config = dict(
    num_attention_heads=6,
    vocab_size=1024,
    hidden_act='tanh_gelu',
    norm_place='pre',
    norm_eps=1e-05,
    positions='learned',
    attn_scale=0.177,
    tie_word_embeddings=True,
    init_std_qkv=0.0372,
    init_std_o=0.0,
    init_std_up=0.0372,
    beta1=0.95,
    warmup_steps=200,
    train_tokens=268300000,
    max_steps=4094,
)
Each number is 128 + 32 x the weight over the matrix's rms, rounded and kept within 0 to 255. Layers, rows and columns count from 0. Numbers have three digits each.

# layer 12 MLP down (transposed), 768x192, rms 0.193, rows 382-431, columns 128-191
124155146121097185085110129108121112142120107090183165143075117091145158156110181167131075121085112077174131138172137116102087206164119086098148171128039194164062122140130128177122176109140148
162110125099137114163134046169062081147138109164135117111130184115127108052117149139096122172130117130096048166111179104087141082105141137073139152142127233105069107121194199136161113023132115
155122100158147077207162147155146095128157033157141145100182174109177160132085156093133101104167147149100168062122117130159147141122084103121107091134145135171140162147086160100171124159133135
166079082137123136096157168120160181119101136123098166158126095154100094175103134114118135124173103086183184114155124047144137111140104095104125156156169129083138138100147178169173105199164155
190116142105156210096126111143098109173087126120098157130096129140081072151163110147133159133076094144100135112127073106128210160134114151128148135143160151154154059111130112116126101092120108
128152159202105130104126147133097160078159154149090133161127106144143140146099167132131082087098160079105133113120100164097089113130110119034143057123076050073094145096155178111108149123158162
167137152097095188159162181072100114070139117141166169152165076130148121123143151126159101149136127157111156096062191120067152094085131148146119143100080166114122190102133139145128118161141134
118115121142188098114180159131171088141099166172112098161156089146107109113135157217183100104166141212146160153083161146128145157149118137123121122113117185146094111150118160089163167128125103
093139146042117126083111145111188096149120128166140106102098126157142165079142105121110147142147098091146113130090107130139072149183127094129120118132141138135106118136085117125205118089132108
114144128144132092123108194194123117105115090155128086111143150169180121127129135114165139143111134132078094129190076115106111143122168141098092087073075182091105118119141171130151182073091107
122130139064154158191112093097066145128086096165133165052125106123116125148152157141109112082070139137113124134158138102170114141147110146087119146135114145112093137113120101103149087164077097
111117116172161179098164104173078118124141125085159076091188145156140179172113079110142165155165135103114116072109095113064091130106069189117101136186079143105113097073104077130147102131166130
188173169119082137138105156154083175096137161087148199074125105145097104136183083088126083092128144070154226116108147075113156093096091154076089087170111132144171148184068121102125186133165133
132115140129094135088150150082126084132175125107120114121111158113130097140167096083149220104052098119173104169126126123109127130184142124172164146139179114073086150119148109136123131096125124
168117045068152116152145130132142112151110165093116110140108182113084158191110142105141128116095151181153086110103170145121107171149134121133160141088162158089138135095084148123136132118122134
158112157139139090157116153146079144138163140125129107133041134091120138100180058132147120121132127139094158109120122088117150098144092160114164162135146156102105134174137156139181173113091092
124093124098138217151151150192090134094116113108160161158072097138099162093153098111120183118090193109145080203137124116127143154123142167126143198133130120107153144154149136146137180093160144
080083112113177108148105113157146061138098082078167134123047069117167121157129140142118094133118124178170152104156084100102113103070124158165083123117150154100145189183090146142119190122072108
120097182206124101101113135123119150210098104121093148122123138084128127149167137127157115099099057164094092146117115089113121140131088182110137098124116134144105138178126099104132152145089078
124134063137132203193134102090141143112178079140120147157109148148118198206077137133125133150104076171124146182127134145116174154160134109167119065059173154110171147103114145138113032141136138
116067157111096116086095061090101147142120182153169129130108180040097091216054132113179100117107113161068144132139130116166121148147114109136147140107112182128150133170144161128089171107118117
114091151130140153136126180096116129105111135109135099054091206146140145173093089087101177107126133163126086156155159121063144142131172116149111112110096132095181140074161102114132132153115123
074114196102181162103103145097189150134148168148155167139121067110159143137106097079103152137103076112113128069147121151149079065116140097106137185152118101184144023135078105133113134092135136
166186189138129146152155068135143167077113127110178112148137201151178147146153123139063126117154163075102098127091139113104095113143129090148145135159114146147132126135131194160098126150162179
127143131115167111141118045106119126065089106093158174099175089140165112213159153144133119140158111083142140136121098077149139133203160128133083151121142142138142182113125151130145145125100129
120091141138122132157184114152164136140115138132140147087155081112111161146054162093126144130161108189040172126157066108073106097121113141146084064152142121117107129069104105130133142155179051
097184134114095118126196200069073128112147112140105075104134151103154144138154117169165144099162130113140105095147155135149096162099133079134128169141067120126128130119091154177159109139098112
152130119194090060113135101176132128066141159126168075156096165091098079173102174130152155103154114117132194182136066113090117120143118159132134086137096117203112107088158079137082135127151103
093149078238078139138133124183123151090099148126132133126079109136116154089124182121131134163114211119101091090192158117129105173160129101117153188141187100159089133102177149160185138143087157
137142113143099062144148072103126111086138186145113122154162124072134132116071144124125157164087096088123141150154130126119103173151092144149123115093090164146130079117117107174056146102161074
199097094145133075125094116045136102191169192127124064140209123120148130104089120096135148110141095150107126158090150135142167112183136113170152139107191180155129152107141120113083154061142127
078123147213128106126184102176115081206094077157095060185178136131100162127186158127173106063179156189212137189087207115124129144103151118136143097145096146149115178151170134159090130146103162
126181120167114173130122173132150080091179119087148131091113178137160101128093133124157131130089141072127150138169182137104057147177136117098099133150126103091131174118130169126139138057090111
170134131127158121150132166158085158128104134137121138125149164114117142087182153165070101159149222163068101113154167102112103101111117120142101084126126154125119118106122110153181132141148141
110118163135134166144129091108132110132169061160194095158132226092110159137104067102053101110156119096106047100127129179133086131117076165138114118122114114167191110117177145113124108119145138
122100063140135115145120060114122152053171108152122092122130155153111059067201165165175156190118155143162117124133100099047123089154152181153118139116118067132133184178140102189112109097201115
148125101163172098155138094123065159142125104105097090109124133031182182123210140109162132045123090125054135112166150191102117148110151095084097126083123127167144172129150193142124142102137182
141130057144126157168110136100102070134080173140158160078130039134147189090160085100148084249038069142154093121109034156118132089142127146074066058117161130120126103139074103066170179198088161
168145162188136086133102154137169133107097094156145130119156061091120111146064123136146120111139103171101120164111082147158142109101062193127150149133116106181103084101114087200099111112167160
120093115153175113127156098093124099067173118154102165075128149142105150085076160173192100120086099133152131125135144174175066094139164085161166137091058119091085065143124093094132173097112100
116159103156203172097177094150078069084130114154133175111093104123168052137176177128184113071128136114153070202135127080165156140078137156150111177190153133120110101140139040121102151147112162
151154137139126142138069153150087142123108122133124176123116089130112094053080132087131164047151115157116165168127091127152122089174151147163170060173124134077128156094112153142107121172160151
087155116129221160219147164207165120116116050125185157130090095109001161089136163169121109110113111128097148113118116161165066141128102129111125057102148149145131073139123093142113127094158156
168180123085076126155101103100188153112131148111104158094103130233141105102086106100098090075152095129120106129136092206177073080180192156100167057142100143068114155060208100117132094108155063
060146108139071162166140144111137141156176110172085192108127132114155176108115095082118082181113121142125136120161159201116152162139166088086203081123091150126117103154112126191081189124130104
127137135186119143162116120194132155129133120134160100082160094142156120121103145133113129124094176065126106093140142126137131115118108124078129161098123076139128190112116127089115153184136063
105124113105154171140102153110106101174096130130163136162122137193128146138132098119154123145076155129125130137145170115099165156085111129066122110113135183086110095115123148122090078085137156
146052195168142184106168169125165112138119175102152102182198102060112170087092158113117144139199159141117146187098134117131108143136094170111101169090148111155158150098177138129110142067109149
106102168206105164106143132130118058159170170154144098126108157155129109133099094132133079072146169119151113147183127123154136127099112176119148123142156126114159071111107089090145138108131163
119077122215106120194159119097094109089088164163098097117122125122132146166099132125143107125097189092121158164177145107173181093137069074106092111071119117085195166148220097151096125160199155
# layer 12 MLP up, 768x192, rms 0.183, rows 383-432, columns 128-191
089161106145084124078129138119116184115131174081179156137129149141151111092097110163149131052136091152194156122156140128164171141155143167117092054107134101075140100127155176114235156115128125
156199110150131097126114228130102226179103104173103071166101182053073171168089180132173120070134163141085140119080093102114115134144044079185171157147121125115142095099104157107182089102131123
155124141113124119178122110137128118146122133157105168108175108171114120154183168144091136148133196107134158166102147054120150142131070138132149114184130167170130119108123151141104115120114063
091092130123171094185156149113085098182112060106114128126111103115064114065189048086158163211162120053211163149091163159133122130154127095104087117143121102113130121132140158121155082159174099
169121115163137112112166092068181186172083105143109152084130132126138165088093128129114141161130091127173138140169132169171098123121147106119185094166165171157082116130122146154113082113081096
164158125155145129152150215151139152144205191124091127098115113117138136101151109168131162053153119148125166121124164134143105184157161122107084142129082134114097179053130122092165124130161130
116137141121052131104151112122096173119106145103121104145120062111127140134110111076135200126196159143088071093185126095106100075153137125136104056117108127099114113115140116102144137122163128
147112160093147205187205089134047114173115131110065137119120159164074143143157105119128130164164132167090081093085086119095164107102182108071112064101121137122092140081145160128114156111126097
072124146168168170184121142116131142125113061104105092097156146152113122162136150163123163087117164098104118104163149146088091119112088086179127084116220131139147081181126157110145098115138120
135131160090173166095147152130103142159154165165114059145113081159155101115188115113103174135165125129125081162145136132118129123103100127116140141165106174128123112146083173120044180184075184
177154173084186103109136123234110166150105154155181120114095126129113138161077171117131155100109155084118110128146114170124164129133103116098087076145145092191084148171159189118125086134127043
151149176151158167095080162159115162075136191070123115119133118172165162072133103135111103102195177157142148172133103111140105116129087155131198135133116148114128097079153140157144124097120155
140155082140127089113131098131096141126106131160130111124180197134174078137111122128138197080145123148191142159103144141160118103181117185097154124125114113129124121113097170128081109135104099
117098134067064142065133104127120085193155092063127086189139125132131073117099097109088109161126131142070148149161069152166112118138089113117133082132144056138083089140160102165117133175117163
083151089113121146130096124123109084102083084065194094159157143144143190106168167160150153124143119149117100110185172104090098176207120134134153096084078108082153159065194102094124120115133092
125081134127104137147091184096114119130140134115140150160161099114098133137137173128122142158130124131127124084115093122101116147153086110163123110108114135110110125063112119159200096098131137
145063109122127143175125132116102139135146156200154089087200198110107110140123139198097140124148166095172141122179092104164125131140073116131152102080171127149146101099138170197129135118131122
153134049094137135146166146127112131116101110113162132127136105121142115152090092135126104155154193102116125080133098140149120076153215076094095121133119131070142162137143161117119097114153174
178150113116129107088136103073121229065097109052114169105120156127128107144116179124153112117142151154102057140095120094177125136167128084146141126106076108105117069161133169113134104129113095
159145098138111123140150171148133136148133134056161120132150062150129114098141161155178128172053122095160047173144109086085082167085195160115158127127105147133167175045128136122150162105172187
123189109173106172120102096182082130097133085082100151129144078143108158154119168134114113086101170106126138150142124113158200112101129146116117120142155172096114168146134178121157176150099110
126172069151155142121107095135091139079130140147138176118141100147107099123137078138073110111139113110145149173153151126179113142099149125121134143133116108101101127119106150120124143057157086
098155080101129130146138185159131091134147086131123127118134126138097155153152122145152127110112142174172095133146098098124208136096124073121086118111114091055121114096099114126111091129113184
165100149198123134144094165110121130177117121089096118184171125171117137130115138106134088104065075175207137102145068132127164099138170103084231113146138083130081084144148136125156135101074154
125091151110081174127139124144121140151105098140162135120116133123106147114087110082166089135130126117147129089098181157131122129145104190129115180170181045128087133164171164085077157065120109
103158120155123111180143121128122124150186182084148166172135110130162089083165141157144127096154122157138135102099142094134090139112131105118159173184107186178130151112078102175135072079135119
104122127149134159123179103167135148124056135100087131151136135126122125147137159135126047068115159143146083135120126096060160164128099088032069164215146130122151106107128112134134124107072076
174162093159111088127145160139126150069084083151133137099150167106132180134111143165085122113103113108140115131117160166100142079154105122126156098141093121072135148150126126097212102068187072
134080127137134120115121035105106144132124109171151137147152126134131131159135108082211149090127114136135121148132128147166117180150094108162156136144122146109100154160077114187128162133145111
086186139175121117165097089124157161102138140107188171157076146171117099113144192091155135125099139141117104166128143117111075158155142137133124115135145085109109082141120126125159098121165113
085110122160121056106130102080046166131083160115129159101124104125179113154036110041128121158083064130146090126135120167147088136139146096154164158078136130155147170109126124147090166052132129
127175102150106132127080089090124144123135154102082116133174128137090104144113140062156085101117160084102123070135133097171159087105089152154150170075180096152121095124157109123147173160124122
108105160110096106110100157144137125152114153081120108132176134114133129105208149126133211118175083122117100161162101176057083138126092113115144122120126159122172148085135150105146145121157133
108134105162124159150087079114132157175089123068090176130083120127118136157128080166111077104104077095159115153121132086084160152114136080144142109135099165127148132185147139109203138113185158
131083118164094126165099110088168122171108142151166120133142054166097041080143111136122097122206132129115093153125140063101131129049127158139136095137134051156100126115129140121139144088151112
104113127133087145121153133100067123162172103152118169123150078139146055138108089092081157083150152091137100127130158094134134154093108156155139103090121119076097112141076141129095172165133087
174131063115165090152129142033140148175149117107178159122125158146099115160137184145159108107130091139150122119188127132170091133106154069092171114116111090131145132142147119179075160105135187
127145067142063141086166128157050158178157150175121084167107195114082130139143127140152115133133182125158102120103158139222107085147138094097131170163135153138131119117140097108106089089074095
155101100145097128114157134151044128190175189160151132147148148108184102073131141091099101085098160099089092159121145094131135108125143137128162120153089181120057130065163121152146104106108119
137121062141096171116122167097119170173125149081155060079165104101167110107095117102144192096157148131101114120105134160139108049121171139162155083107163088102093144118106127168114201155137175
105108068153137039114126163085135132111169123055122074106086128166136127154121052115091085048127134153164106122164159084106110068089122112158169151143163160127129144066105164176144136092113131
093117100108073114141149104157038171160081197122140099147087097130148156125097136140071118095118131142140106162153098151131168114153110144146088090062127139114133139139103138115160174137105139
091141082156109098152156052126165084132151075130145103116110144031099130159151144147174137148034096096163122159120123075076143131137158103091188116147173145225136127092132148154135165134121113
161129151115072124009117151136082138187144140073118141092111113140189134091142117047094073123111128117148160100111091100151134158096074094136141063080126191172164155091115150112176142118120157
107174159145117123139118190115083108112130135115145120114086148217147061118167129097066145132129158158104120181134097147060131114145099110156158145150104157115125094130145097145110073100101096
130132159100108117138172119092171160089093148143068098146122125137077094194138094176154137147148162158149126180045106115135088155110117155224101133134094133181101109138102103124148192150061076
066121125106147132148103173142173143127085144190125099102114108136157169172167129149186098167117168106172154117122126174116091126116119156139212138081061118171117131095120163125162069142161164
120182065087106152085076119094136113123153168147116132126155139142112130145126150126073156140098152134118124133095092139068119114069093134151145120132093129123062108065158146130177140175090079
132152166133080132155154157130048155107088132196160111092150185156135163127170132166116112133200103113113176122190154075150193120191058177112184094153075080122148079175120090145188077135162084
181113151113097062150125118189106078141134183056102101096117129066205172076084112124108103146119166117155117109153150134101086111124192131108137127125131114090119144183134060126157088096157166